Part of a small language model's weights.
Training: a variant of Adam for these matrices, 424M tokens, 6464 steps.
Each number is 50 + 12 x the weight over the matrix's rms, rounded and kept within 0 to 99. Layers, rows and columns count from 0.

# layer 12 MLP down (transposed), 1024x256, rms 0.104, rows 479-585, columns 224-255
49 47 50 53 61 40 56 53 26 54 56 44 65 41 47 48 48 35 44 47 20 69 57 36 64 40 43 45 59 65 45 55
48 42 40 54 62 60 72 29 71 57 43 36 46 43 62 36 54 36 41 48 36 54 50 36 55 46 46 54 49 51 53 57
55 49 50 43 59 64 36 55 58 48 57 42 52 39 47 30 67 55 65 53 62 49 54 78 61 54 41 44 46 31 50 55
39 46 50 52 52 32 34 54 54 65 48 44 55 25 43 42 60 35 57 52 49 46 50 49 47 33 38 40 50 68 50 43
47 57 44 48 75 43 51 47 34 37 44 50 53 44 45 36 48 47 61 70 51 44 44 50 44 45 62 49 66 58 58 65
69 46 72 48 37 45 42 61 58 60 47 47 75 42 43 41 41 56 39 48 51 57 39 61 47 65 44 35 39 49 50 54
62 59 49 38 63 51 49 66 50 63 70 48 43 49 60 41 49 51 48 62 46 67 47 53 53 33 67 51 40 53 44 60
54 56 43 45 26 67 45 47 48 59 49 57 57 65 45 44 54 58 33 44 66 71 55 47 57 67 47 40 54 35 52 56
65 76 39 45 39 45 49 44 50 35 37 25 43 45 55 38 55 65 48 75 45 59 34 47 49 41 67 51 68 52 55 60
56 39 51 41 49 47 49 44 52 55 55 34 60 50 47 51 52 47 57 43 28 28 55 43 64 74 51 59 61 42 48 47
69 15 53 56 52 70 56 51 61 50 37 60 48 54 61 49 60 61 65 65 47 43 55 43 36 73 54 34 26 39 54 51
59 50 62 38 61 47 50 34 41 46 51 53 45 64 41 66 54 57 59 43 54 50 55 25 51 38 32 64 45 31 54 39
38 32 51 43 55 36 41 60 50 59 38 60 81 51 61 40 51 58 67 64 46 45 55 54 31 65 63 44 50 57 36 52
46 56 49 64 51 43 58 55 37 48 50 36 53 44 54 53 59 29 31 54 27 46 65 72 46 68 60 43 48 49 43 44
71 53 53 44 35 48 48 53 53 42 45 54 64 53 54 52 51 49 45 57 51 50 50 50 77 52 40 42 35 47 50 42
43 49 34 52 48 36 53 43 58 39 44 62 60 44 31 51 41 40 40 49 10 42 47 67 74 40 41 57 52 55 45 44
46 48 46 53 33 53 57 40 45 37 38 27 56 40 70 46 55 56 48 50 41 53 41 56 41 49 43 57 33 45 62 52
56 47 59 49 58 42 28 36 35 32 62 29 58 29 73 43 33 45 64 56 52 54 65 47 48 47 57 57 34 61 56 65
55 44 40 42 37 45 39 44 54 71 56 40 39 65 35 54 59 61 58 36 59 44 40 61 56 60 68 74 26 33 54 53
45 66 35 46 46 29 42 59 42 37 52 52 52 40 63 45 56 35 72 33 52 42 48 44 73 27 60 69 41 55 56 33
09 50 58 44 38 53 51 43 47 68 43 71 51 36 34 62 36 58 79 46 45 32 51 68 62 41 66 53 47 36 46 62
30 38 52 43 64 51 53 39 53 48 23 45 53 43 46 62 49 54 40 41 48 54 37 43 40 59 37 70 41 49 53 51
30 45 44 30 45 55 50 59 45 38 67 50 67 31 22 50 46 56 53 47 40 46 44 57 60 39 50 48 36 53 51 55
58 46 57 46 39 39 36 48 42 46 75 75 60 39 59 45 38 35 59 21 55 66 38 43 59 60 42 45 58 66 52 44
50 38 39 53 51 38 31 53 63 49 50 34 52 56 72 59 68 47 34 46 62 53 80 61 36 33 14 50 61 45 52 52
53 34 71 63 51 28 40 62 50 65 55 33 33 40 73 42 42 53 36 40 65 54 34 57 76 49 66 52 69 38 58 52
44 34 68 47 66 30 36 55 51 47 29 61 58 46 53 36 66 70 62 45 53 55 52 42 47 51 15 71 66 41 44 68
38 42 31 74 55 57 39 73 58 49 60 49 57 57 68 30 57 58 52 56 54 40 59 57 52 23 52 39 42 71 62 52
45 51 68 42 03 37 50 46 41 43 55 49 83 59 59 37 57 69 61 46 65 58 52 69 36 61 51 48 41 52 65 39
48 38 48 52 50 59 57 47 53 43 42 42 69 51 49 34 62 65 50 55 63 49 59 48 38 55 49 47 47 48 60 53
45 40 50 53 47 48 31 50 48 60 51 49 20 54 47 50 69 60 57 31 54 51 54 50 41 41 45 42 26 75 63 51
53 48 54 59 60 55 56 41 31 48 37 51 40 41 54 27 69 60 48 41 52 67 58 61 65 55 65 55 46 46 57 55
30 71 52 74 34 53 49 54 66 34 55 52 51 84 52 45 57 52 36 37 53 76 72 36 66 41 51 32 66 59 45 54
61 82 39 80 40 54 21 50 47 53 33 56 47 47 50 41 44 28 58 47 49 40 35 51 39 53 54 62 46 65 67 50
42 54 60 36 66 67 40 29 51 51 37 25 47 38 62 60 50 54 41 55 35 58 22 57 56 66 44 42 34 29 43 51
87 57 43 48 26 54 34 66 68 50 69 51 60 65 66 46 38 46 56 32 50 59 57 63 52 68 49 48 36 58 66 39
44 50 57 40 42 55 75 67 44 51 46 46 47 50 49 40 45 51 43 49 52 38 61 40 52 38 53 61 66 59 18 49
60 71 43 55 40 41 30 39 35 44 67 52 35 35 31 36 75 39 47 48 71 55 25 46 54 69 39 58 42 50 70 55
56 36 49 63 38 67 51 61 54 61 60 52 49 54 45 41 58 56 51 42 39 51 41 38 39 69 50 41 54 34 47 55
34 39 44 68 43 55 59 52 51 50 63 66 49 59 60 31 79 43 47 54 50 35 54 52 55 51 36 30 35 49 44 63
60 34 65 58 71 52 40 55 42 47 65 39 62 34 38 20 37 35 52 43 55 48 62 25 65 49 56 51 32 61 44 56
57 19 57 45 22 66 30 55 57 39 71 35 56 49 75 49 45 55 60 49 47 60 52 39 59 84 65 65 40 45 58 73
51 50 53 58 59 59 54 33 62 53 60 45 49 44 58 56 62 66 50 51 48 45 44 44 52 62 51 38 31 39 39 55
46 48 52 31 66 55 38 54 41 46 38 55 51 57 60 52 48 51 47 46 46 49 42 60 43 70 47 54 43 51 64 52
58 60 58 50 39 37 59 46 30 60 38 38 49 68 39 25 58 60 36 46 58 55 65 64 51 35 60 61 54 42 44 50
64 51 40 41 48 74 56 37 50 47 48 66 50 64 65 63 28 38 57 49 71 60 68 42 39 75 31 48 30 50 64 71
56 65 62 20 46 36 39 69 44 44 52 52 50 47 59 37 44 76 38 59 44 41 61 39 47 61 48 34 50 40 67 54
59 39 55 52 42 58 46 42 58 51 52 39 52 37 47 36 64 39 41 44 50 44 51 53 41 36 40 54 48 62 49 36
39 33 76 43 65 28 64 43 56 55 33 54 48 52 40 59 44 85 59 21 12 44 49 60 37 48 63 42 77 57 46 43
53 48 65 54 62 38 66 48 44 59 27 51 45 43 35 72 49 60 39 62 72 42 61 72 51 50 48 62 57 55 34 66
81 54 53 36 28 48 55 54 39 19 39 63 49 52 71 41 56 52 41 45 44 59 51 53 57 40 38 56 56 36 45 52
52 63 52 51 51 63 42 61 43 65 57 24 45 54 59 70 41 34 58 32 40 39 70 57 39 24 48 43 50 63 76 31
58 48 47 45 49 52 52 54 56 52 60 56 40 26 53 46 62 42 60 70 49 34 57 63 52 40 57 64 43 56 39 50
64 53 32 84 58 43 40 41 45 43 59 49 49 39 11 63 37 51 40 70 59 48 52 46 71 50 55 63 50 47 48 77
59 61 72 48 59 50 33 56 59 49 35 58 73 42 52 50 40 35 61 64 57 58 64 26 62 64 56 62 50 58 48 66
61 52 65 49 70 62 38 51 44 61 66 40 50 31 34 55 60 31 46 38 38 41 55 45 54 59 58 66 40 45 48 54
54 49 54 44 44 66 48 46 50 42 59 55 67 48 46 56 41 24 36 50 53 49 59 49 54 59 47 40 45 48 62 64
32 53 57 44 35 59 46 58 40 52 44 42 54 39 45 57 53 42 56 33 43 56 53 57 43 52 62 55 45 56 35 75
44 39 45 77 26 38 33 37 54 34 27 51 44 41 62 48 50 50 46 59 45 42 23 76 44 39 43 58 42 29 40 51
51 29 43 48 48 48 41 48 46 61 72 44 51 64 49 55 63 53 23 50 64 26 59 36 66 41 39 41 35 30 45 61
51 58 50 65 51 48 56 47 40 62 37 48 46 25 46 34 57 43 65 38 61 44 60 47 44 27 56 61 46 51 33 47
61 49 40 44 39 56 55 46 54 51 61 34 68 92 48 52 41 54 50 70 58 30 50 25 48 75 46 35 46 39 50 42
73 31 45 46 46 56 46 36 44 41 58 35 52 22 52 43 65 51 39 54 36 64 27 28 64 17 43 56 66 40 58 47
54 69 41 39 45 64 52 69 44 60 56 43 60 46 47 72 48 66 59 37 56 64 64 34 53 61 24 62 59 76 37 33
44 51 73 79 54 52 56 34 55 61 42 59 72 45 58 43 48 59 48 73 23 56 53 43 49 35 49 41 62 56 41 53
35 59 62 56 38 50 53 63 54 61 50 53 54 39 37 47 26 44 41 14 51 49 31 44 51 38 25 43 68 47 75 46
60 56 62 38 57 50 35 37 67 46 43 47 39 45 78 45 52 50 43 38 59 63 57 60 60 53 44 58 42 58 42 62
52 72 60 61 48 38 37 70 64 48 29 61 56 22 42 49 41 40 61 54 40 55 45 42 54 60 52 48 48 62 47 35
42 55 59 62 46 61 51 53 52 53 48 53 50 47 56 32 55 41 59 37 39 43 46 67 35 71 53 50 31 43 38 29
42 60 59 44 35 75 51 61 62 42 50 26 48 56 52 39 59 56 49 47 34 56 43 39 41 64 39 45 44 47 45 40
52 49 25 50 68 50 61 52 76 49 50 23 46 32 31 46 39 53 64 54 47 39 46 42 50 39 54 44 34 56 32 39
50 50 42 61 54 32 58 73 55 58 64 32 56 40 53 49 57 26 62 33 54 73 51 45 57 27 63 65 53 66 38 44
79 44 52 57 60 46 48 38 58 38 58 39 56 30 60 62 57 65 50 29 07 45 54 34 55 64 60 46 45 45 59 59
60 54 40 65 50 51 50 70 59 39 35 60 44 49 49 47 42 50 49 53 48 51 66 48 49 58 66 54 40 23 48 39
56 64 52 45 59 40 47 40 75 61 52 59 54 39 63 38 54 50 52 79 53 41 37 65 61 57 49 56 35 40 45 31
56 38 66 60 38 31 52 66 48 35 35 34 64 40 69 48 66 50 78 66 37 42 56 47 49 35 63 34 33 49 58 62
56 38 40 48 68 56 55 39 77 53 65 46 61 64 24 51 66 47 61 54 57 40 55 40 54 53 43 44 45 47 63 38
58 46 58 35 36 41 67 61 44 44 30 49 23 45 51 79 49 60 65 45 40 43 56 58 48 54 40 55 67 64 55 56
38 58 56 35 53 33 45 46 40 45 60 46 37 54 42 28 57 64 59 46 27 64 48 56 60 61 63 41 57 59 55 51
58 40 38 49 50 54 51 54 71 37 44 53 55 53 48 48 41 61 48 51 35 55 49 62 61 41 61 52 40 53 43 47
56 46 64 66 46 67 60 58 32 41 37 55 27 66 38 31 49 51 39 56 46 58 33 46 54 54 66 56 38 53 59 45
46 46 67 45 54 42 49 57 51 50 44 63 41 42 74 50 54 56 66 61 32 56 38 34 36 50 59 60 61 51 52 51
71 36 41 25 46 47 60 48 52 41 49 43 60 52 58 28 34 23 61 55 54 36 48 33 55 53 58 55 54 45 48 43
57 52 53 47 70 58 07 44 18 38 41 47 53 49 77 27 60 43 76 57 65 43 65 38 40 52 47 58 55 49 43 49
52 72 73 55 56 70 42 77 26 46 67 57 51 49 59 69 44 27 46 45 40 21 82 54 50 57 43 45 53 67 65 34
68 54 68 41 57 35 38 33 32 57 36 42 73 52 55 55 61 41 63 58 35 59 55 38 54 40 51 60 68 57 57 47
41 39 54 48 47 64 49 77 34 74 44 25 56 66 33 62 44 38 53 42 69 45 49 52 29 40 51 56 75 49 42 62
59 46 52 36 65 54 46 36 56 62 45 64 52 52 62 49 58 21 47 47 39 54 37 54 44 35 52 78 52 40 49 33
76 70 56 53 56 48 31 67 47 51 34 70 49 48 54 57 62 54 33 52 52 55 56 49 52 52 53 45 38 69 52 70
44 58 60 41 42 60 68 63 22 55 51 59 70 68 57 55 30 65 16 54 48 50 40 77 46 47 42 50 64 29 39 38
49 42 59 51 42 47 36 57 56 51 53 60 48 49 26 42 57 44 44 57 41 30 41 71 32 41 57 47 62 47 53 50
52 50 68 44 53 56 75 40 53 66 72 60 38 55 43 60 28 25 61 50 46 45 44 49 57 36 52 68 55 57 63 33
62 52 56 55 36 32 45 32 69 48 42 56 47 47 64 58 49 40 48 53 83 57 52 62 48 55 58 34 51 47 32 59
39 23 43 63 32 50 49 72 63 50 46 40 43 62 41 53 55 64 39 58 62 48 47 42 26 48 28 64 61 43 42 56
36 51 55 36 48 43 09 38 47 46 54 73 73 56 59 35 39 31 50 40 38 65 44 47 30 46 52 51 55 40 81 69
47 66 40 49 28 66 41 31 32 43 54 42 56 48 54 58 29 57 54 47 74 49 65 42 43 55 54 42 57 41 22 57
62 45 66 73 41 47 38 57 56 56 41 51 48 55 45 41 70 42 48 61 55 44 49 48 31 58 60 25 38 53 62 44
52 54 51 46 53 39 45 57 19 55 73 50 41 46 67 54 49 48 52 44 30 50 27 59 58 56 65 58 69 44 79 47
69 55 46 66 56 33 44 49 42 44 39 23 59 43 72 52 51 43 43 45 26 77 21 49 60 35 54 72 50 63 65 45
61 46 46 51 51 55 48 40 53 66 49 30 46 66 36 48 44 67 46 66 44 41 51 43 68 65 60 68 32 58 48 46
33 63 51 46 50 44 43 40 34 38 45 44 42 39 41 70 82 49 71 55 44 61 61 52 45 61 44 70 33 49 43 37
58 57 59 47 39 39 40 64 42 37 39 51 49 59 40 33 54 48 67 36 51 52 34 61 49 26 45 41 29 67 42 48
38 46 54 40 50 24 66 75 49 57 65 48 65 45 36 57 46 66 61 41 62 50 37 40 53 36 51 47 52 45 37 34
51 45 54 61 24 51 52 55 57 21 53 38 52 62 52 39 64 61 22 39 29 52 37 49 51 60 42 43 47 40 62 53
72 72 62 66 37 46 70 70 58 40 25 45 38 25 36 28 59 35 66 33 16 37 48 35 47 45 42 58 31 62 18 39
55 58 38 73 51 53 77 34 47 33 42 57 38 46 35 73 44 38 44 53 27 64 43 52 45 57 46 66 51 28 46 63
64 56 57 52 53 38 38 60 38 50 63 82 43 62 38 58 57 32 56 56 47 52 30 62 40 64 56 37 43 64 36 51
# layer 12 MLP up, 1024x256, rms 0.108, rows 480-586, columns 224-255
50 62 29 36 40 57 47 50 51 56 57 71 49 47 50 70 56 51 46 44 58 50 63 64 67 63 43 68 42 55 63 53
37 51 29 51 43 55 58 54 20 47 49 43 42 48 31 45 70 59 58 64 64 54 32 63 60 33 69 60 46 47 40 40
42 44 49 23 60 40 52 47 58 51 44 37 48 51 35 51 35 67 43 57 56 62 40 36 49 65 62 64 60 73 31 31
56 45 49 54 57 39 28 49 59 75 56 53 34 52 42 63 67 57 45 38 54 50 52 50 72 84 60 36 47 53 35 49
54 46 59 37 35 59 66 54 57 49 51 52 44 43 67 79 54 53 57 58 51 54 71 31 48 46 64 67 57 61 72 52
65 61 46 48 51 43 50 42 34 53 42 36 56 47 31 50 44 63 47 49 48 41 49 47 40 48 69 68 60 58 46 56
39 37 64 44 48 31 40 51 45 46 48 41 71 46 49 40 23 44 37 71 43 46 73 45 54 56 60 50 44 55 50 71
51 45 38 38 52 51 39 50 51 48 43 57 50 63 56 46 50 54 53 66 51 45 35 26 49 72 52 47 64 40 62 56
64 32 51 45 70 20 69 36 46 46 47 65 36 48 46 88 44 57 55 39 56 80 46 61 51 65 49 43 54 52 76 42
70 71 11 45 39 60 45 43 47 49 53 49 32 56 41 63 55 68 48 47 53 34 50 66 47 65 53 37 63 50 52 69
37 63 40 48 57 37 52 57 57 73 46 68 30 30 52 52 53 42 42 55 63 48 41 51 60 53 55 52 57 41 50 48
67 63 47 53 56 50 50 59 42 40 47 54 29 40 48 51 63 50 34 34 59 58 49 63 46 42 52 27 73 55 53 43
59 47 55 22 31 59 73 48 35 76 48 45 35 52 65 57 36 52 54 44 60 55 44 39 55 58 58 62 40 44 62 43
63 51 47 50 51 50 61 35 58 73 64 79 51 65 46 67 37 67 58 48 37 42 44 67 59 58 45 40 33 47 58 15
47 42 54 59 55 70 61 52 42 40 81 48 47 51 58 55 55 62 82 60 49 44 41 42 50 59 52 47 36 45 62 43
61 74 61 45 50 52 44 54 30 28 75 61 37 40 31 29 28 53 56 36 50 31 42 47 50 52 60 40 42 47 69 55
38 47 45 54 58 61 35 48 64 72 65 39 59 69 60 58 65 39 57 52 69 57 22 58 40 70 47 47 53 33 49 41
47 46 52 63 54 42 45 45 47 38 53 64 67 46 68 34 16 47 42 67 52 64 53 43 63 50 42 42 62 49 53 59
49 48 42 57 47 27 71 75 29 48 59 56 53 61 42 80 37 69 43 58 57 76 43 63 55 51 42 36 49 48 35 37
45 44 51 45 53 69 51 37 34 68 72 31 41 44 24 59 41 47 48 53 43 61 47 67 61 40 42 62 54 42 73 40
74 48 58 61 45 45 57 50 31 40 28 43 37 66 50 60 55 53 61 48 55 39 27 53 65 68 47 42 47 57 60 38
63 65 45 36 48 40 61 26 42 53 49 52 54 39 44 67 65 41 22 58 64 69 53 32 32 52 59 59 49 57 46 47
71 62 43 43 46 51 49 51 41 57 56 54 36 28 37 23 46 46 51 52 66 61 52 52 65 45 50 40 67 58 51 67
39 54 44 42 60 43 40 37 20 52 61 39 33 35 30 50 54 42 48 53 51 48 61 30 47 42 55 49 54 77 56 42
57 60 37 30 26 43 57 68 50 61 28 46 30 40 54 72 48 35 80 29 67 51 53 47 31 50 51 57 36 64 56 48
45 47 34 27 45 59 73 51 43 58 52 39 45 54 50 69 44 65 62 49 80 77 53 46 64 53 46 68 39 48 51 55
66 32 43 34 48 63 30 13 34 50 64 54 33 62 34 61 58 38 59 56 58 64 34 39 37 54 52 51 80 49 46 63
39 37 39 49 33 73 69 47 36 58 57 85 58 45 62 47 43 45 54 65 79 33 37 52 70 62 58 64 43 58 60 43
62 59 56 38 37 67 42 57 42 66 55 81 53 54 51 70 31 47 51 36 67 27 53 46 76 76 58 32 44 55 44 41
48 35 36 48 60 55 79 45 60 56 51 38 54 41 35 44 44 76 50 69 53 47 52 31 42 64 32 75 61 30 45 53
72 31 47 30 30 34 44 39 42 46 51 39 26 37 58 54 24 41 62 48 59 53 32 31 43 54 80 39 61 60 83 49
49 49 43 18 52 51 35 23 54 40 46 54 64 62 40 40 22 67 43 62 46 66 65 40 59 59 35 54 45 67 42 43
58 44 66 31 35 58 50 50 26 32 57 45 52 47 43 56 60 58 48 55 58 52 33 61 55 46 56 54 45 44 58 57
39 41 51 53 48 30 52 38 29 39 64 46 52 41 62 35 45 51 40 60 48 47 63 62 66 49 57 42 52 37 64 34
54 34 41 38 63 53 46 40 74 32 34 67 59 41 69 40 64 43 69 63 51 33 34 34 43 54 53 52 61 38 63 47
50 46 52 59 47 51 48 50 54 53 63 53 59 56 48 53 53 51 65 57 52 75 40 57 57 46 49 50 45 46 44 69
46 54 28 31 62 44 38 40 38 59 55 55 28 54 63 52 24 80 54 42 57 44 54 60 51 73 59 42 62 21 40 34
56 58 60 38 21 65 48 36 16 61 69 53 47 68 46 58 63 61 53 49 50 43 49 24 42 68 79 24 37 48 46 56
74 59 67 41 55 40 54 57 50 55 59 57 54 53 26 61 51 53 49 66 43 30 35 66 40 42 42 42 34 31 71 31
48 57 51 52 21 56 67 43 62 58 53 57 19 70 44 51 61 45 63 64 62 63 67 38 47 40 52 35 62 36 44 30
55 49 38 40 78 44 40 42 49 51 34 56 43 51 49 58 44 54 37 49 71 50 66 61 59 19 68 61 69 46 61 59
39 52 45 37 55 68 73 38 30 70 59 36 46 54 57 82 63 57 59 57 58 53 34 25 55 35 63 49 38 65 67 59
49 46 58 28 53 53 50 35 51 33 61 34 31 41 36 54 32 75 40 62 44 54 46 57 62 45 44 31 51 50 52 33
51 30 62 59 46 58 50 66 32 30 55 47 53 32 58 42 37 60 53 76 52 49 43 49 46 38 42 49 43 68 68 49
40 54 43 56 65 58 56 38 49 45 44 67 50 62 57 53 48 42 72 47 72 48 32 57 56 55 53 35 57 55 70 33
53 63 46 44 42 48 65 29 49 77 62 35 31 46 31 35 49 58 59 60 52 52 40 38 50 54 49 49 30 62 35 64
59 56 45 32 56 41 65 31 58 51 72 57 58 47 54 67 35 59 56 50 57 74 50 38 56 60 49 45 50 34 50 45
53 70 54 60 63 56 38 29 40 78 66 71 28 49 45 62 40 54 35 66 73 25 57 59 45 31 48 56 45 47 45 44
50 52 51 38 43 51 52 28 53 41 61 41 48 42 62 52 61 63 33 48 44 60 55 48 54 70 51 34 30 40 51 36
44 49 41 42 33 47 47 50 51 64 54 62 36 62 61 69 43 50 57 51 43 37 66 49 47 42 63 44 53 18 67 27
72 53 46 40 52 83 43 47 71 41 52 54 43 68 44 61 72 73 44 76 62 38 43 25 46 45 76 39 49 32 49 49
62 60 56 49 41 41 55 54 52 43 56 51 38 44 33 65 33 65 49 55 66 64 61 44 63 38 57 62 59 46 44 53
50 40 42 25 44 56 33 41 41 57 58 50 58 69 43 45 52 35 47 61 44 43 42 58 59 77 72 21 58 48 43 45
59 47 52 52 40 70 66 35 40 52 65 64 18 49 42 35 42 75 49 46 48 31 39 50 61 55 69 44 45 34 57 32
80 45 45 27 35 54 54 48 45 39 56 56 51 62 55 37 47 50 37 62 54 45 34 54 49 71 55 36 51 64 50 54
55 56 38 46 57 29 63 61 57 70 57 46 59 62 55 58 58 79 42 48 50 51 38 45 54 58 63 57 66 37 29 36
36 46 44 35 64 56 69 34 45 45 72 49 39 40 28 67 35 51 60 75 42 65 51 45 51 43 43 27 75 58 82 44
54 56 41 49 65 61 52 53 39 67 59 71 57 58 37 54 52 48 51 62 30 33 49 64 49 30 43 45 63 48 71 43
54 63 46 43 42 58 51 38 53 67 48 46 40 23 46 71 48 64 67 54 38 44 45 45 29 78 52 44 50 54 62 44
59 37 36 38 40 49 63 50 41 55 67 60 50 50 49 49 51 36 58 73 54 67 12 46 42 48 54 19 78 47 40 45
58 51 68 35 58 45 56 30 41 46 72 50 53 49 46 64 47 57 57 52 68 40 52 56 50 56 53 32 76 54 39 24
54 42 38 54 47 50 47 47 49 41 44 48 13 46 37 44 33 45 69 54 46 38 45 73 56 45 64 20 50 64 74 56
41 35 47 58 53 27 52 53 49 58 48 48 19 57 39 48 61 69 29 59 53 49 50 73 73 68 46 34 34 23 44 56
53 68 35 25 21 57 50 46 56 51 53 56 36 44 52 60 44 59 49 32 55 58 43 48 59 68 58 51 46 37 53 38
55 61 49 55 28 53 37 59 43 53 54 58 49 51 49 62 22 51 61 41 72 26 51 48 55 62 71 44 60 40 66 24
49 41 44 42 31 51 35 45 34 56 68 64 66 67 50 45 43 50 80 61 47 55 50 76 39 73 59 47 43 39 34 54
51 64 46 50 82 43 58 52 42 50 44 37 40 55 42 57 64 49 45 66 80 58 36 40 45 40 54 41 61 48 45 56
52 48 47 52 40 30 48 65 45 50 69 33 56 57 45 55 56 60 36 49 65 74 46 54 52 45 50 54 58 40 64 52
46 48 59 43 30 57 51 64 25 57 37 65 57 33 41 68 60 37 49 44 58 57 62 40 47 63 57 61 58 25 50 48
62 65 48 66 33 68 40 43 44 50 45 74 58 71 43 53 49 44 54 65 49 55 48 46 48 64 41 37 48 55 75 44
49 66 43 59 39 60 65 35 74 49 50 62 36 64 45 24 53 72 41 63 63 43 39 50 31 75 49 10 45 12 48 31
56 51 30 34 76 29 55 58 56 39 44 41 59 63 55 49 58 48 75 50 52 51 59 43 26 34 30 59 72 59 30 68
59 52 44 31 66 58 41 45 47 57 56 30 42 43 50 56 63 49 56 58 46 54 60 40 66 31 49 18 51 71 60 48
68 57 66 40 54 43 40 40 39 69 71 59 49 69 37 56 40 86 38 42 60 62 41 19 45 40 69 50 64 44 44 51
41 51 56 43 43 22 60 25 25 36 34 61 59 70 55 67 52 46 60 58 51 53 58 84 42 41 50 29 53 38 56 63
38 47 62 45 43 40 76 61 51 69 68 54 60 43 67 61 37 40 39 67 44 55 47 54 72 40 51 42 74 56 49 43
30 69 28 60 66 62 61 37 47 74 45 55 45 35 42 51 39 50 36 45 62 38 67 45 64 59 59 42 47 42 53 60
57 48 47 54 62 61 54 46 40 41 48 50 60 56 48 38 31 64 56 39 85 56 33 62 47 58 42 18 35 52 39 42
44 59 43 45 62 42 53 52 18 46 35 59 43 55 42 34 43 73 64 53 53 66 60 40 68 34 39 45 47 41 67 47
53 47 57 42 54 36 32 31 49 47 50 35 19 60 43 71 45 58 45 46 58 62 57 53 75 61 36 27 64 51 58 40
75 45 41 48 38 49 40 43 64 64 58 43 45 47 44 55 46 44 63 50 74 30 51 60 52 46 58 59 56 62 52 58
53 49 53 53 59 40 61 55 56 52 55 58 57 58 54 58 44 60 51 57 68 79 67 49 47 59 40 49 65 59 37 48
56 53 36 42 57 48 62 51 33 41 61 53 41 67 49 53 63 43 47 69 52 44 48 59 58 57 51 28 28 38 49 47
63 37 46 63 58 63 51 19 46 40 46 62 58 57 52 64 39 47 59 35 49 51 45 44 65 56 41 53 96 56 58 45
41 50 49 56 47 53 55 43 59 54 68 74 55 54 46 52 78 44 44 32 68 36 51 59 45 38 74 58 44 54 40 52
74 44 46 57 47 40 47 44 48 51 86 44 73 44 49 64 34 55 46 47 57 38 58 30 40 57 48 51 36 60 70 42
38 63 48 47 37 57 48 39 48 32 35 59 49 53 49 43 60 64 50 63 55 54 53 53 66 56 37 47 65 42 68 44
34 34 40 59 42 48 60 39 54 42 55 28 49 39 53 53 59 41 48 45 51 47 39 50 54 49 40 54 61 44 44 28
59 63 45 44 48 34 47 41 36 65 54 59 55 67 42 41 53 54 29 66 52 54 22 63 43 35 74 60 50 44 55 51
57 53 44 56 33 28 77 69 42 49 64 55 23 38 38 48 15 62 71 50 51 78 34 44 41 58 58 56 71 27 48 65
44 52 68 53 31 48 54 35 55 39 51 55 47 57 53 53 30 45 42 38 63 69 53 53 64 52 39 56 45 27 53 36
48 27 58 44 48 48 42 66 46 36 54 73 64 41 54 44 46 46 51 50 46 44 50 29 69 56 53 57 64 61 50 48
58 41 48 50 62 38 60 42 39 71 45 51 40 64 49 55 45 61 52 54 72 50 50 70 36 62 59 49 57 50 59 41
61 25 43 27 51 64 27 51 27 46 51 74 53 34 48 54 63 51 42 55 58 25 71 57 40 50 55 70 73 51 69 48
45 38 48 58 70 30 50 63 58 59 38 46 51 54 46 24 60 43 55 58 34 54 40 49 54 50 35 55 47 63 86 45
59 52 55 52 52 73 72 53 47 79 54 41 63 61 40 52 31 56 54 64 57 41 47 66 58 54 66 42 71 22 47 43
62 47 54 55 42 23 50 46 54 43 47 45 61 67 51 50 60 50 61 48 38 57 79 53 67 43 47 56 58 33 54 47
47 39 52 35 73 44 45 31 59 53 47 51 55 86 48 27 46 74 62 52 50 57 66 35 72 44 66 64 29 57 37 37
48 54 38 55 58 38 57 47 62 51 67 57 43 39 44 69 42 45 84 43 40 90 52 53 47 41 47 59 58 38 58 65
41 49 48 41 77 49 59 51 55 45 68 41 27 52 62 51 53 63 57 79 41 60 47 58 35 61 70 36 61 44 53 56
54 44 57 61 53 45 56 36 34 63 58 53 53 48 40 64 65 63 35 53 51 60 63 59 42 48 55 42 53 38 45 47
75 66 21 56 59 36 81 62 42 36 59 68 45 57 40 40 63 59 50 56 42 69 62 55 60 60 42 43 50 43 44 53
57 36 51 37 56 40 35 50 53 74 44 59 54 49 31 54 34 39 75 59 38 58 53 43 40 36 55 50 59 36 58 37
50 46 24 33 33 42 65 55 30 47 68 61 58 65 42 79 46 56 42 55 45 64 40 58 62 39 67 63 59 25 76 39
55 44 61 62 68 28 60 57 54 59 34 66 55 46 57 34 43 35 50 57 41 29 41 53 69 62 47 58 55 54 36 43
64 65 43 59 28 52 56 50 60 65 61 39 40 66 56 66 55 68 39 53 55 38 61 41 50 50 56 54 53 25 41 53
75 46 44 23 44 32 40 38 47 52 60 69 26 36 30 58 53 52 62 42 43 68 41 25 39 50 66 37 71 27 52 55